config.yaml
num_attention_heads: 3
num_key_value_heads: 1
head_dim: 32
vocab_size: 610
hidden_act: "swiglu"
norm: "rmsnorm"
norm_place: "pre"
rope_theta: 2600.0
tie_word_embeddings: false
init_std_qkv: 0.0267
lr_mult_o: 4.0
decay_fraction: 0.925
batch_tokens: 65536
doc_mask: true
dataset: "wikipedia_en"
Each number is 200 + 40 x the weight over its row's rms, rounded and kept within 0 to 999. Layers, rows and columns count from 0. The size before them is the row's rms in percent of the matrix's.

# gate: layer 6 MLP gate, 512x192, rms 0.213, rows 258-303, columns 144-191
# up: layer 6 MLP up, 512x192, rms 0.224, rows 258-303, columns 144-191
# down: layer 6 MLP down (transposed), 512x192, rms 0.098, rows 258-303, columns 144-191
gate258,097,198,212,239,200,197,221,227,137,199,165,218,189,155,181,181,131,105,194,277,230,157,188,159,209,201,158,165,210,270,88,259,170,200,156,205,141,260,238,177,173,226,266,194,180,231,202,206,184
up258,097,192,148,128,260,233,147,184,217,155,239,168,220,187,168,211,194,206,251,265,223,219,231,173,260,276,208,206,178,181,224,228,204,199,171,213,269,125,138,250,264,194,186,262,215,243,227,111,193
down258,098,148,243,222,244,196,129,220,148,214,212,173,166,232,258,213,225,225,205,180,218,171,161,191,173,195,207,248,177,233,224,210,170,171,167,208,193,211,122,178,222,269,194,228,254,197,213,183,193
gate259,095,193,139,197,187,248,192,209,219,193,235,183,162,239,213,241,200,134,167,285,157,262,234,143,168,224,205,235,217,195,180,202,185,199,133,150,113,224,247,182,231,188,185,209,138,172,215,210,163
up259,103,143,262,188,194,180,205,238,151,171,199,172,205,178,208,214,136,206,210,210,177,159,240,200,193,203,250,208,164,203,215,182,218,198,212,195,262,236,215,210,140,160,229,227,239,202,182,187,141
down259,101,169,190,180,185,201,121,268,183,178,147,207,231,245,179,158,139,299,210,192,210,186,249,207,217,219,204,190,232,189,183,201,285,255,238,172,173,239,244,257,161,222,259,222,250,198,186,306,214
gate260,091,193,194,256,205,230,161,218,261,231,161,166,170,235,208,221,248,235,249,224,177,190,152,241,228,250,234,262,247,172,221,244,230,195,140,179,150,202,271,225,173,146,201,225,178,188,128,217,161
up260,091,242,194,164,158,231,254,149,214,217,200,259,188,248,139,215,165,240,273,221,190,232,185,135,180,292,205,241,175,227,273,212,185,189,143,163,269,229,181,220,174,240,262,221,195,164,136,144,153
down260,096,226,176,159,144,165,193,223,149,137,246,244,280,199,214,157,163,133,257,203,213,184,259,151,227,206,211,112,219,198,247,207,174,235,209,189,176,196,256,198,196,221,161,157,223,217,208,238,158
gate261,102,195,112,226,189,217,203,229,199,159,240,207,177,229,185,229,138,191,175,142,236,221,237,210,132,260,239,216,164,178,280,228,222,160,143,237,176,170,217,183,263,159,179,190,156,173,193,152,223
up261,103,218,199,205,207,222,110,226,136,218,152,221,223,147,141,226,145,225,138,240,201,207,168,176,233,189,142,148,210,205,167,253,217,276,236,237,193,181,146,213,222,197,211,105,213,155,176,227,165
down261,102,214,145,193,204,180,248,141,196,148,205,238,285,252,234,265,282,177,265,221,205,191,181,187,177,161,216,179,182,214,258,201,143,192,210,137,163,249,218,176,222,204,248,158,218,180,228,154,139
gate262,100,235,193,224,271,166,145,140,246,198,170,263,182,235,152,174,211,228,172,190,290,181,233,227,172,272,186,204,169,234,113,179,227,254,186,242,147,218,249,211,150,265,167,236,248,215,210,190,134
up262,103,247,163,248,135,155,198,188,203,244,128,207,191,305,204,207,139,271,278,185,196,200,187,235,216,232,168,152,223,212,183,218,230,186,186,196,219,192,276,172,237,161,196,167,245,179,139,182,176
down262,102,235,254,273,287,267,190,249,158,200,207,236,178,205,208,177,260,253,177,235,220,202,240,210,225,193,188,170,229,141,227,183,157,223,209,187,156,205,255,174,228,116,168,241,214,163,216,158,235
gate263,102,242,174,251,182,162,205,264,173,168,166,283,235,211,145,199,202,223,183,127,215,166,182,202,135,240,175,229,244,217,202,198,182,218,183,220,158,185,180,147,271,188,197,190,167,188,224,212,159
up263,099,230,165,222,219,156,289,271,138,113,227,189,167,176,144,217,145,198,199,215,267,251,143,174,222,268,112,159,188,237,232,212,226,170,139,165,270,224,238,130,181,234,220,226,145,221,238,229,186
down263,098,149,156,189,218,200,178,208,190,311,239,242,126,148,237,117,282,182,230,163,262,225,188,209,275,198,174,205,194,224,120,223,188,176,189,283,180,241,214,196,271,186,221,156,186,161,138,169,228
gate264,097,199,272,138,253,179,141,213,242,187,137,244,231,182,222,227,209,175,123,236,185,279,209,265,149,169,262,210,217,142,102,293,203,100,210,198,200,145,240,172,148,227,146,178,185,207,247,241,199
up264,105,181,195,139,182,174,166,251,206,140,197,227,169,188,263,243,293,270,140,168,168,288,189,191,199,269,249,228,216,218,210,259,161,239,194,194,226,158,185,211,170,204,187,233,143,197,228,121,180
down264,103,245,206,175,177,243,309,157,287,201,164,236,192,184,232,216,184,175,179,223,168,218,183,148,240,162,224,232,132,245,226,165,236,133,282,280,229,218,253,204,216,272,177,159,211,238,152,222,189
gate265,102,177,185,208,193,215,200,239,148,226,122,210,201,186,203,198,183,233,196,220,152,167,167,235,283,211,160,167,282,203,167,203,155,208,150,168,145,205,137,145,171,196,253,267,222,181,257,125,229
up265,097,203,229,184,242,194,193,245,213,199,208,256,199,156,166,136,167,199,200,171,214,229,186,203,192,216,255,191,123,181,182,196,128,252,215,194,119,217,156,203,202,230,288,251,293,185,185,273,186
down265,101,219,185,195,275,184,187,246,220,198,188,180,197,183,221,241,165,239,219,186,162,226,252,232,247,196,211,253,214,180,285,238,179,136,181,165,188,188,237,236,215,258,206,152,288,150,176,151,181
gate266,094,272,222,116,266,199,173,170,157,217,260,237,262,187,209,218,127,124,173,250,234,229,245,184,202,226,229,231,186,198,102,185,282,218,192,195,207,221,118,154,221,168,245,235,235,172,148,155,260
up266,097,156,138,317,231,118,154,238,217,192,155,204,231,147,186,152,285,165,231,131,289,225,204,213,240,157,226,160,264,147,264,219,213,192,181,199,209,222,173,250,181,170,182,238,143,179,234,213,167
down266,098,160,196,228,165,190,88,126,244,165,235,268,179,168,230,166,206,175,217,209,255,187,157,231,186,190,201,186,176,112,202,158,167,270,96,207,202,160,220,218,208,197,270,189,245,162,212,234,242
gate267,105,188,168,217,221,167,184,212,176,166,190,271,199,96,153,245,198,177,271,286,215,200,216,290,123,206,197,228,189,207,191,250,160,216,167,158,209,277,266,241,265,178,193,198,196,183,218,165,126
up267,103,149,255,157,245,193,228,180,194,222,162,177,252,225,236,203,204,230,159,271,225,124,166,196,144,292,207,163,180,208,135,158,163,219,205,167,183,190,188,156,185,234,160,146,187,127,189,250,198
down267,103,175,207,186,172,258,219,140,140,224,145,216,182,255,148,216,164,195,248,164,195,212,206,162,156,201,215,148,197,263,129,248,221,165,215,223,213,237,194,187,159,223,226,134,217,184,189,172,257
gate268,097,158,190,237,177,243,249,204,184,141,243,184,221,246,214,172,158,198,260,159,178,214,264,196,193,231,180,198,201,182,199,204,247,178,248,215,242,147,206,207,229,241,148,236,278,256,169,203,198
up268,095,200,162,162,180,225,265,222,168,205,247,180,217,221,121,152,234,251,239,203,234,287,234,265,206,216,238,175,189,178,245,177,184,133,188,199,246,184,258,232,179,221,196,164,219,225,181,244,131
down268,095,189,232,166,227,146,168,231,273,257,208,213,265,200,216,184,216,130,202,193,228,147,174,215,184,164,202,219,174,240,239,138,180,205,166,163,35,268,223,213,137,51,195,159,246,162,203,215,234
gate269,099,214,242,177,233,230,169,192,193,226,198,238,116,178,199,191,145,253,192,218,254,182,215,248,194,222,177,170,194,222,145,210,217,187,166,163,145,192,212,249,226,232,202,233,136,230,211,200,177
up269,100,211,200,190,152,166,234,187,255,177,163,186,211,264,128,249,214,157,203,237,202,163,122,156,212,142,187,191,204,156,209,223,157,246,187,203,245,278,228,141,163,175,163,170,282,202,250,176,205
down269,101,172,192,219,296,209,211,211,180,178,151,178,183,150,213,162,167,189,215,281,215,255,254,221,234,61,192,208,135,210,180,199,287,276,254,245,200,181,163,214,93,231,233,191,171,121,232,223,181
gate270,107,114,190,189,225,225,206,220,246,146,130,127,225,151,217,213,199,192,269,184,306,237,164,186,110,251,172,123,258,177,278,219,214,204,139,280,154,156,124,189,213,232,280,217,135,196,269,175,165
up270,110,253,181,209,226,203,232,213,122,212,217,210,194,194,131,298,144,232,204,257,172,214,275,194,208,215,199,249,169,174,227,213,225,202,194,212,254,227,225,204,179,164,180,214,229,208,147,187,137
down270,102,220,227,240,189,164,241,196,182,283,228,187,205,214,167,154,155,271,222,213,193,190,194,196,217,207,169,270,246,250,150,226,185,172,268,162,181,175,195,234,109,202,248,261,200,250,175,171,236
gate271,095,157,187,158,176,238,127,261,184,102,125,199,201,221,164,220,209,174,197,263,288,213,130,181,129,254,228,231,190,219,193,150,219,200,116,261,174,158,150,179,254,197,165,225,136,157,223,231,166
up271,095,241,198,226,213,154,238,187,141,207,210,307,213,219,221,174,157,233,165,149,219,189,196,224,190,180,220,191,192,179,220,236,195,231,190,203,229,182,217,185,187,206,174,184,244,222,142,279,230
down271,098,236,219,181,176,206,221,166,194,223,195,267,202,146,236,220,143,221,179,138,215,143,197,224,205,205,210,152,234,248,283,146,218,176,283,219,174,204,252,241,184,277,239,226,261,137,201,248,216
gate272,100,235,232,191,193,186,170,268,214,219,155,184,217,194,201,173,176,188,224,233,190,185,275,148,194,139,123,124,173,160,242,237,159,211,171,176,256,135,219,172,198,321,205,218,190,205,236,181,268
up272,107,139,258,131,206,152,188,149,240,191,189,236,174,182,240,162,263,168,251,127,210,182,244,242,198,283,201,178,188,253,148,94,242,198,221,222,220,193,144,252,120,228,238,224,194,196,188,216,181
down272,104,238,219,188,217,238,266,231,207,188,267,186,204,211,164,227,141,231,232,219,197,174,230,171,194,271,131,199,187,175,202,279,181,179,259,141,129,197,225,282,155,214,122,142,239,163,212,131,165
gate273,104,251,236,299,258,178,256,220,200,157,261,287,206,161,180,205,178,228,193,206,216,229,263,229,253,207,286,209,212,244,204,179,206,232,259,198,192,197,193,245,202,201,141,178,228,154,184,148,155
up273,105,172,170,187,205,187,223,221,163,166,179,209,220,171,185,204,221,209,163,199,202,167,235,168,189,206,219,203,176,201,211,173,152,171,200,99,227,155,202,175,169,220,170,155,231,162,131,236,236
down273,104,180,178,245,199,204,191,176,221,282,242,144,236,213,210,205,227,150,140,226,229,273,247,282,213,184,247,248,172,186,187,178,181,148,163,273,204,178,145,193,257,175,216,263,171,184,342,236,180
gate274,097,196,134,204,268,156,211,179,282,200,185,194,218,193,181,231,212,162,204,244,127,194,183,182,214,201,195,197,237,167,189,237,199,174,260,219,236,136,226,136,211,184,233,223,139,99,189,191,239
up274,108,169,174,192,182,241,224,136,203,189,189,166,201,154,208,161,215,168,180,176,221,190,188,190,240,189,247,230,190,189,219,182,261,189,209,241,263,211,230,161,185,174,187,187,102,145,226,174,274
down274,108,212,189,233,223,201,198,230,222,267,256,220,176,149,223,206,171,223,271,178,257,125,165,207,197,250,192,260,211,199,96,279,246,204,247,205,206,151,232,191,227,219,205,170,222,243,173,130,145
gate275,099,198,159,153,227,187,166,217,204,137,209,165,215,226,148,250,211,268,172,266,174,211,174,153,239,248,126,164,259,192,176,145,187,195,248,320,250,208,230,202,198,219,214,255,192,188,298,211,196
up275,102,249,190,246,229,171,201,224,205,224,279,190,129,188,199,184,119,177,239,145,283,132,208,196,136,197,179,201,191,203,249,136,162,173,207,214,194,220,157,173,176,174,203,196,189,194,286,206,232
down275,103,141,220,194,249,257,164,168,175,238,238,240,133,152,103,160,189,181,193,201,172,181,191,237,231,234,263,233,216,236,230,228,175,239,173,192,178,195,222,197,213,195,190,199,177,195,188,175,191
gate276,103,220,178,221,260,106,221,218,242,242,153,209,206,172,182,221,237,245,230,218,231,195,216,202,203,194,217,178,173,141,176,272,243,175,166,213,253,217,221,238,167,229,184,169,179,239,178,201,162
up276,106,206,230,180,224,206,247,230,158,240,185,209,200,198,150,188,224,126,157,230,220,232,230,168,225,85,136,200,206,152,191,205,267,239,187,180,223,230,193,211,215,224,198,196,216,186,244,232,248
down276,105,281,213,209,141,167,170,245,154,207,322,179,185,180,228,213,258,199,229,214,225,191,218,218,163,281,213,344,190,212,216,173,97,180,198,244,199,153,210,188,200,229,223,186,218,208,148,188,194
gate277,101,145,210,212,214,165,250,188,200,147,245,246,300,191,199,125,191,211,267,208,225,289,236,220,156,195,187,208,286,202,155,203,211,174,239,199,172,161,221,212,260,239,227,228,201,119,173,172,279
up277,097,208,206,235,161,156,194,163,159,194,183,188,253,141,212,209,250,218,243,198,214,172,228,249,176,154,196,185,161,301,167,233,204,216,179,178,216,189,184,216,229,224,207,225,112,186,201,193,184
down277,101,215,239,230,205,198,187,195,232,284,178,128,179,118,197,188,156,209,198,164,279,200,204,240,219,222,236,215,223,230,243,184,196,244,197,275,213,221,136,194,120,239,207,204,162,195,209,259,179
gate278,099,192,118,235,201,161,210,206,236,172,217,197,246,165,170,230,214,270,205,241,212,239,201,203,227,201,195,237,179,94,255,158,181,196,209,181,187,188,230,203,199,142,202,227,233,173,212,275,196
up278,099,150,190,257,217,204,263,247,196,197,205,197,166,249,175,244,260,251,199,233,192,117,181,94,204,68,139,182,224,193,221,222,241,153,188,200,223,225,232,162,205,225,175,184,216,289,223,239,252
down278,099,251,181,206,169,188,172,226,199,182,179,205,162,150,184,170,206,245,198,244,201,226,161,124,196,212,95,253,232,209,126,259,194,181,219,236,215,189,226,188,202,118,213,178,232,227,208,196,209
gate279,098,205,182,221,223,240,214,153,239,271,146,198,177,218,225,166,198,207,209,217,174,195,227,209,262,200,170,254,164,130,174,149,205,261,204,185,228,159,206,172,149,168,239,246,199,128,178,246,164
up279,100,149,164,222,219,201,187,258,172,171,266,127,250,218,203,161,171,185,247,180,196,231,205,156,212,126,131,186,214,189,159,258,222,159,197,208,287,192,227,313,284,216,152,188,174,206,296,230,139
down279,102,93,162,183,163,112,215,150,212,239,208,100,143,133,215,160,197,154,162,161,210,103,202,188,190,206,189,170,267,141,220,257,174,226,195,245,214,219,250,242,231,171,229,246,198,232,176,262,203
gate280,099,251,255,114,200,170,184,184,188,206,179,185,216,200,266,165,109,240,240,209,196,225,234,259,137,235,163,202,164,187,157,224,127,240,244,141,290,191,144,284,181,189,148,182,186,199,174,203,194
up280,102,103,173,172,176,160,265,195,162,173,234,109,221,263,233,152,130,244,247,236,220,251,209,222,141,203,167,293,200,193,172,227,204,160,206,161,226,178,147,214,253,271,152,190,200,228,118,223,212
down280,098,184,200,233,269,202,176,277,216,211,124,195,193,266,254,226,277,171,213,226,189,187,175,190,276,173,194,219,182,109,226,159,185,165,249,219,189,210,283,227,221,174,234,211,173,192,232,212,234
gate281,096,258,97,212,249,204,178,204,138,171,143,208,194,209,177,144,193,166,239,265,187,184,259,261,185,196,180,181,106,126,178,222,102,241,178,238,205,210,184,216,215,185,183,190,296,211,254,169,201
up281,096,170,216,145,156,198,248,225,251,286,226,208,254,137,228,253,209,120,142,126,115,184,189,150,247,215,251,210,218,209,205,221,231,169,242,181,179,265,291,206,203,209,204,258,184,156,187,124,249
down281,095,229,161,119,152,185,154,177,217,192,166,211,295,250,221,205,213,241,174,198,236,174,184,251,131,222,151,182,285,218,164,178,261,161,217,216,144,199,223,156,116,273,193,209,248,223,228,213,235
gate282,093,143,220,198,221,156,245,246,242,166,250,207,245,260,264,223,162,221,137,179,238,136,232,219,209,155,251,187,164,209,231,199,172,199,225,92,208,207,211,164,204,225,205,191,250,209,188,230,169
up282,092,113,195,190,209,252,213,206,192,125,211,206,213,223,216,227,164,266,201,169,250,250,212,144,184,254,226,264,195,159,203,157,145,238,225,189,176,197,216,170,214,95,205,178,229,212,144,219,226
down282,100,274,200,128,197,215,201,228,212,167,172,194,223,169,156,207,165,174,263,178,152,188,240,179,202,175,221,183,152,205,180,211,199,245,197,183,217,119,239,144,212,190,182,114,81,219,204,193,214
gate283,104,213,230,201,231,187,218,145,241,208,198,201,158,209,196,208,244,191,260,214,217,189,211,184,240,294,164,206,198,173,250,200,180,205,233,232,230,241,161,191,207,267,218,213,144,257,286,193,232
up283,096,219,159,261,185,188,216,140,162,219,189,198,128,122,142,235,231,137,293,249,194,124,280,203,204,193,196,206,230,206,225,233,212,188,184,240,229,267,212,179,179,130,237,177,265,151,184,174,127
down283,098,232,220,182,244,163,242,317,223,177,219,144,202,193,237,141,263,222,188,222,176,188,220,234,110,168,196,251,123,184,283,160,196,229,185,261,218,283,144,217,230,281,213,249,215,240,228,236,183
gate284,091,159,228,319,212,166,242,248,187,161,137,294,134,86,264,146,210,152,229,289,189,149,190,141,196,207,158,236,183,234,192,176,243,230,229,168,199,250,179,216,238,165,125,221,158,212,135,169,243
up284,087,186,175,266,201,227,187,258,264,173,138,259,206,108,189,160,216,114,193,255,194,229,242,160,161,221,224,178,251,244,235,208,222,313,245,178,212,193,193,191,270,198,208,196,134,174,205,146,250
down284,087,194,259,244,162,197,246,258,117,165,205,229,174,167,202,176,276,136,239,293,132,207,204,165,204,213,211,277,154,226,205,181,201,207,220,130,199,261,175,200,251,252,176,212,132,171,181,239,237
gate285,101,177,193,216,253,134,225,146,268,248,158,260,191,207,234,170,150,199,179,107,181,130,152,215,185,244,158,266,289,211,150,224,169,245,190,295,140,220,258,111,211,130,215,195,232,218,224,238,201
up285,100,166,223,238,231,211,227,215,186,177,177,132,259,219,215,262,180,177,173,292,213,170,166,272,226,187,175,178,212,202,154,223,195,178,194,196,202,160,226,186,183,221,150,175,173,212,257,204,259
down285,096,232,240,248,142,136,146,200,246,183,154,129,209,242,190,156,236,204,202,212,211,149,165,177,219,292,168,228,171,172,234,223,123,180,161,180,131,226,116,192,198,183,156,169,194,198,184,245,170
gate286,101,197,154,181,270,168,141,208,207,223,139,253,189,157,139,188,212,222,230,162,276,207,186,176,205,296,217,172,170,171,178,153,212,251,227,243,203,281,170,214,188,252,223,145,142,221,171,250,259
up286,101,260,243,174,163,148,191,231,238,229,252,267,209,161,177,235,221,143,213,217,205,159,300,221,224,152,198,258,212,167,232,178,176,245,201,233,180,226,210,220,193,131,266,181,292,185,262,200,204
down286,099,208,176,250,296,134,173,146,214,271,165,249,228,157,122,255,142,93,147,211,250,170,197,220,245,219,98,193,215,240,262,240,285,198,159,206,179,257,273,179,222,220,161,226,203,238,228,152,134
gate287,101,202,188,135,215,149,196,129,238,271,125,185,152,172,172,187,158,221,216,183,217,194,190,232,212,265,227,225,269,138,237,197,124,190,152,224,250,223,161,243,181,167,230,189,217,137,211,196,233
up287,099,206,196,211,223,200,189,187,192,225,239,250,187,219,254,264,217,173,233,233,183,263,168,179,197,191,208,143,178,174,136,142,224,194,167,177,222,279,205,193,124,157,236,190,213,223,218,241,202
down287,102,196,165,116,173,213,198,260,224,181,209,192,219,213,131,165,223,183,194,243,257,232,215,193,167,234,206,225,216,127,197,142,69,217,148,219,243,151,221,166,203,258,126,209,206,258,180,220,236
gate288,101,159,217,225,212,198,177,163,163,169,194,170,176,275,255,192,116,226,157,254,199,192,230,174,220,207,205,218,169,112,200,168,137,185,211,182,216,223,187,217,187,161,86,169,133,111,207,234,207
up288,104,116,227,186,233,243,253,187,254,185,148,188,247,91,254,197,252,185,187,295,250,164,143,248,249,254,253,178,226,201,194,170,116,231,282,200,217,153,182,97,214,170,227,180,230,209,168,130,213
down288,101,245,193,163,208,187,201,175,205,115,248,215,205,212,197,252,246,269,198,232,153,172,203,215,179,169,110,187,115,202,208,103,135,210,155,201,229,197,179,168,217,156,162,111,201,276,161,266,173
gate289,106,197,209,199,231,153,237,150,190,201,241,134,173,202,225,199,190,153,227,154,323,240,166,211,243,202,210,225,161,230,255,233,211,255,186,215,191,143,174,220,264,203,218,221,207,193,169,197,219
up289,104,187,178,219,204,209,177,198,193,257,155,221,138,161,239,243,140,234,267,254,186,123,167,212,195,246,112,228,253,142,116,135,133,246,233,180,189,212,212,207,171,233,173,205,172,212,176,154,118
down289,103,207,134,189,133,192,182,209,169,237,93,173,165,177,213,223,258,230,164,182,160,161,205,195,194,218,241,238,182,294,162,194,222,123,161,186,190,238,228,258,168,160,227,150,199,196,170,121,186
gate290,100,195,182,151,276,126,164,122,176,201,217,143,190,177,219,197,217,214,180,230,203,283,257,230,217,198,190,161,198,177,210,143,177,214,173,213,131,172,244,90,204,166,176,215,188,189,186,218,251
up290,097,228,241,155,183,212,238,299,166,199,220,184,189,176,168,175,149,218,263,254,170,246,237,200,241,206,199,182,226,211,256,199,246,232,235,142,306,292,147,132,197,150,135,152,149,251,237,189,188
down290,097,205,246,145,211,208,217,175,200,195,140,86,195,208,131,140,247,172,163,211,222,149,230,213,186,176,206,281,190,179,231,171,217,227,216,220,140,168,239,260,177,275,176,239,185,187,192,117,187
gate291,103,181,230,211,129,156,196,205,187,192,143,176,246,198,232,186,161,128,185,183,193,149,166,150,112,248,263,225,223,174,132,180,209,258,144,227,128,226,180,179,219,209,167,204,202,168,190,253,186
up291,101,135,172,213,193,185,143,211,167,207,187,177,132,214,231,157,162,214,196,127,220,250,165,224,191,212,178,269,184,126,178,251,215,195,183,158,240,259,257,245,170,191,199,193,211,202,177,250,222
down291,101,170,166,272,188,222,280,202,259,193,152,141,160,161,159,226,281,224,217,201,206,196,178,215,197,276,222,212,175,194,239,305,166,271,180,193,214,196,153,256,150,186,126,166,155,155,153,135,198
gate292,101,218,181,164,172,201,185,141,147,203,146,212,173,180,231,251,203,201,187,111,208,153,282,222,146,128,215,148,197,205,112,234,204,270,204,153,176,216,185,153,146,197,167,275,185,212,204,195,191
up292,106,215,206,235,151,185,217,114,227,124,225,214,222,202,129,187,178,192,186,152,188,142,202,163,144,159,183,157,212,258,158,159,216,187,220,146,191,240,156,157,226,159,261,176,159,213,161,199,197
down292,100,164,262,190,242,269,235,178,261,206,141,165,153,224,196,164,222,235,232,161,187,259,235,112,135,293,243,213,180,180,116,192,188,253,196,240,276,214,182,162,246,192,228,114,193,123,255,179,184
gate293,100,183,171,215,262,161,172,220,151,127,164,185,230,217,169,242,172,190,190,184,158,185,166,189,152,195,201,248,233,254,95,209,175,207,253,167,248,279,219,230,168,169,211,154,202,165,177,203,110
up293,098,153,257,161,170,196,236,213,194,225,190,233,245,205,158,189,204,230,175,264,279,254,229,158,193,133,215,133,198,224,255,258,240,155,144,271,194,152,218,246,235,220,210,197,183,272,183,191,209
down293,099,173,170,185,190,154,139,170,180,182,199,216,247,223,209,207,166,208,189,178,143,214,170,237,188,248,205,262,179,186,227,210,178,118,231,168,180,145,298,177,162,172,202,210,244,192,276,237,152
gate294,103,160,139,203,237,165,195,252,222,211,183,167,186,255,200,165,153,161,199,158,195,278,200,244,189,212,201,243,147,153,240,242,214,128,238,278,263,209,181,241,210,190,188,162,226,179,213,184,187
up294,104,181,170,161,190,210,326,119,135,146,180,202,178,244,173,182,222,171,198,234,174,274,225,244,125,191,188,161,146,231,211,129,145,233,271,134,207,176,207,217,169,197,230,186,235,208,178,183,208
down294,105,273,201,141,179,168,160,167,195,248,253,230,164,179,202,226,212,230,174,207,227,223,238,240,261,216,201,256,128,161,198,217,213,194,170,124,231,202,188,225,195,188,247,150,197,277,206,272,196
gate295,101,213,208,218,195,217,160,203,175,213,158,252,216,246,198,174,203,184,140,178,211,164,271,156,210,209,218,191,205,172,218,205,123,197,283,193,142,229,167,202,210,167,189,127,263,218,180,248,153
up295,093,150,182,156,197,215,138,160,192,211,260,166,229,224,230,195,188,192,216,213,173,194,206,211,147,121,192,177,220,149,244,169,178,158,196,125,265,229,175,149,203,150,216,211,234,205,241,192,219
down295,095,154,170,209,235,183,243,122,229,168,108,262,151,218,230,160,192,159,169,233,164,165,234,274,208,216,247,271,190,201,237,280,162,134,185,200,184,249,151,149,198,167,175,210,228,182,246,249,201
gate296,101,150,128,275,182,184,249,242,193,171,167,164,151,212,249,140,193,130,244,218,133,242,184,219,191,207,273,233,94,219,227,197,207,242,204,151,229,259,177,172,207,244,241,186,264,204,214,145,208
up296,097,211,230,140,264,169,181,223,232,234,127,226,313,205,194,268,207,222,214,196,221,189,187,199,202,232,131,162,249,195,180,241,164,110,277,204,163,221,202,175,220,230,188,227,144,217,180,153,197
down296,093,197,194,215,218,205,173,107,171,213,174,235,286,214,199,245,178,274,244,246,235,203,156,221,224,264,186,158,265,174,183,238,183,127,180,256,90,159,176,210,148,156,228,183,253,184,203,181,184
gate297,100,202,163,229,177,226,199,269,175,245,188,228,155,178,227,210,204,206,212,122,267,185,171,277,204,167,99,175,177,233,250,248,196,150,192,205,195,291,200,211,157,175,117,292,159,211,234,187,178
up297,099,258,214,245,210,248,149,244,213,142,236,125,213,200,181,228,275,267,189,166,183,240,231,193,227,160,94,220,206,199,282,218,285,175,218,156,221,168,243,174,131,233,55,201,158,188,181,226,156
down297,098,226,211,240,156,190,194,178,195,259,214,129,193,194,228,203,180,252,155,204,187,210,223,188,179,163,199,198,176,177,182,152,161,200,230,138,186,136,158,196,206,199,164,186,249,269,242,119,233
gate298,100,217,154,156,157,159,148,166,252,133,82,214,188,122,182,222,147,254,229,240,187,241,233,178,231,160,223,202,201,201,147,209,175,263,246,240,188,253,175,219,172,108,267,216,230,216,246,167,196
up298,107,282,136,241,170,194,167,188,132,152,174,217,230,167,220,198,134,171,165,182,137,241,250,121,175,144,155,240,152,191,225,151,229,249,208,222,188,180,104,170,220,131,200,237,249,147,257,276,129
down298,105,172,177,252,150,168,261,182,178,179,307,283,261,194,266,195,199,168,212,105,177,193,143,178,190,182,230,258,134,243,187,219,251,231,223,199,195,161,193,212,216,204,136,214,268,187,196,229,214
gate299,096,265,225,253,212,233,136,234,225,233,200,168,173,178,302,256,117,218,205,157,192,204,239,212,179,192,224,175,227,185,123,180,214,177,236,166,130,180,221,266,235,194,184,243,146,203,186,169,222
up299,096,197,271,165,188,223,166,141,189,254,223,183,141,180,179,263,100,212,260,206,190,197,201,202,173,176,217,182,193,240,223,148,230,159,202,235,233,149,208,185,154,215,170,155,269,229,161,192,199
down299,096,158,185,198,183,239,179,139,120,129,270,214,232,248,165,226,210,121,161,168,203,151,170,194,151,249,203,169,182,177,166,193,226,167,210,217,177,139,214,193,181,215,184,242,211,176,215,216,223
gate300,100,131,241,163,249,219,220,230,178,208,176,254,158,199,196,207,157,188,222,172,215,203,229,201,239,221,201,190,220,210,155,114,194,235,252,279,187,246,214,238,176,209,163,243,257,204,175,244,170
up300,095,258,144,233,157,145,185,259,147,246,204,206,188,255,202,173,316,175,209,178,196,335,165,224,202,236,230,170,132,208,263,199,238,207,154,229,201,231,184,185,138,255,229,235,207,181,230,222,178
down300,099,195,252,263,158,167,188,207,170,244,116,188,206,244,168,189,189,223,205,180,216,226,201,148,242,171,223,167,167,175,262,196,221,227,254,200,197,186,232,254,182,232,224,254,186,232,290,141,196
gate301,100,138,140,135,205,154,154,275,212,209,271,218,166,204,185,261,144,188,245,222,158,154,234,146,210,183,149,178,243,251,232,203,176,201,214,220,258,170,223,177,148,192,190,214,188,283,177,235,254
up301,098,185,195,163,190,294,140,129,202,257,216,212,236,216,181,240,222,217,172,185,200,204,202,197,184,198,159,205,223,225,134,256,218,289,184,187,219,224,190,226,190,238,274,85,215,213,149,257,226
down301,096,201,268,172,164,260,162,177,172,190,133,236,279,159,204,187,247,244,165,199,222,191,222,104,211,176,248,248,103,209,174,205,211,152,217,234,216,138,147,170,239,169,225,206,250,205,216,241,160
gate302,094,204,200,278,171,221,221,185,192,195,241,175,129,158,261,203,123,186,186,149,114,133,261,227,218,211,198,203,264,225,263,192,185,208,133,226,209,139,292,142,261,129,190,255,162,209,275,154,250
up302,096,155,288,162,205,204,179,122,172,118,256,186,226,174,245,176,206,146,209,216,143,241,173,134,142,132,234,207,174,203,209,238,192,174,255,241,202,193,177,208,270,195,187,183,211,241,235,246,190
down302,098,163,219,197,148,212,167,107,217,213,196,255,241,147,226,219,163,233,170,158,225,216,218,258,177,226,192,158,260,259,176,173,157,277,216,272,161,158,177,228,204,225,243,177,169,211,199,184,229
gate303,094,153,134,227,208,245,176,201,217,234,178,216,147,157,156,212,149,146,212,142,230,199,229,229,236,152,170,212,147,260,194,216,199,226,228,200,199,249,224,224,230,153,243,185,184,186,176,224,176
up303,092,181,198,138,260,170,179,207,192,213,150,172,226,233,214,172,271,271,146,219,222,195,190,246,242,268,216,209,246,137,246,189,255,206,213,223,191,99,216,180,155,233,106,167,203,159,178,245,228
down303,095,189,144,182,177,163,153,200,169,210,45,187,208,210,178,220,205,212,205,226,190,190,182,234,233,209,214,185,264,230,231,206,131,161,174,235,161,183,171,172,220,250,168,207,150,129,227,291,222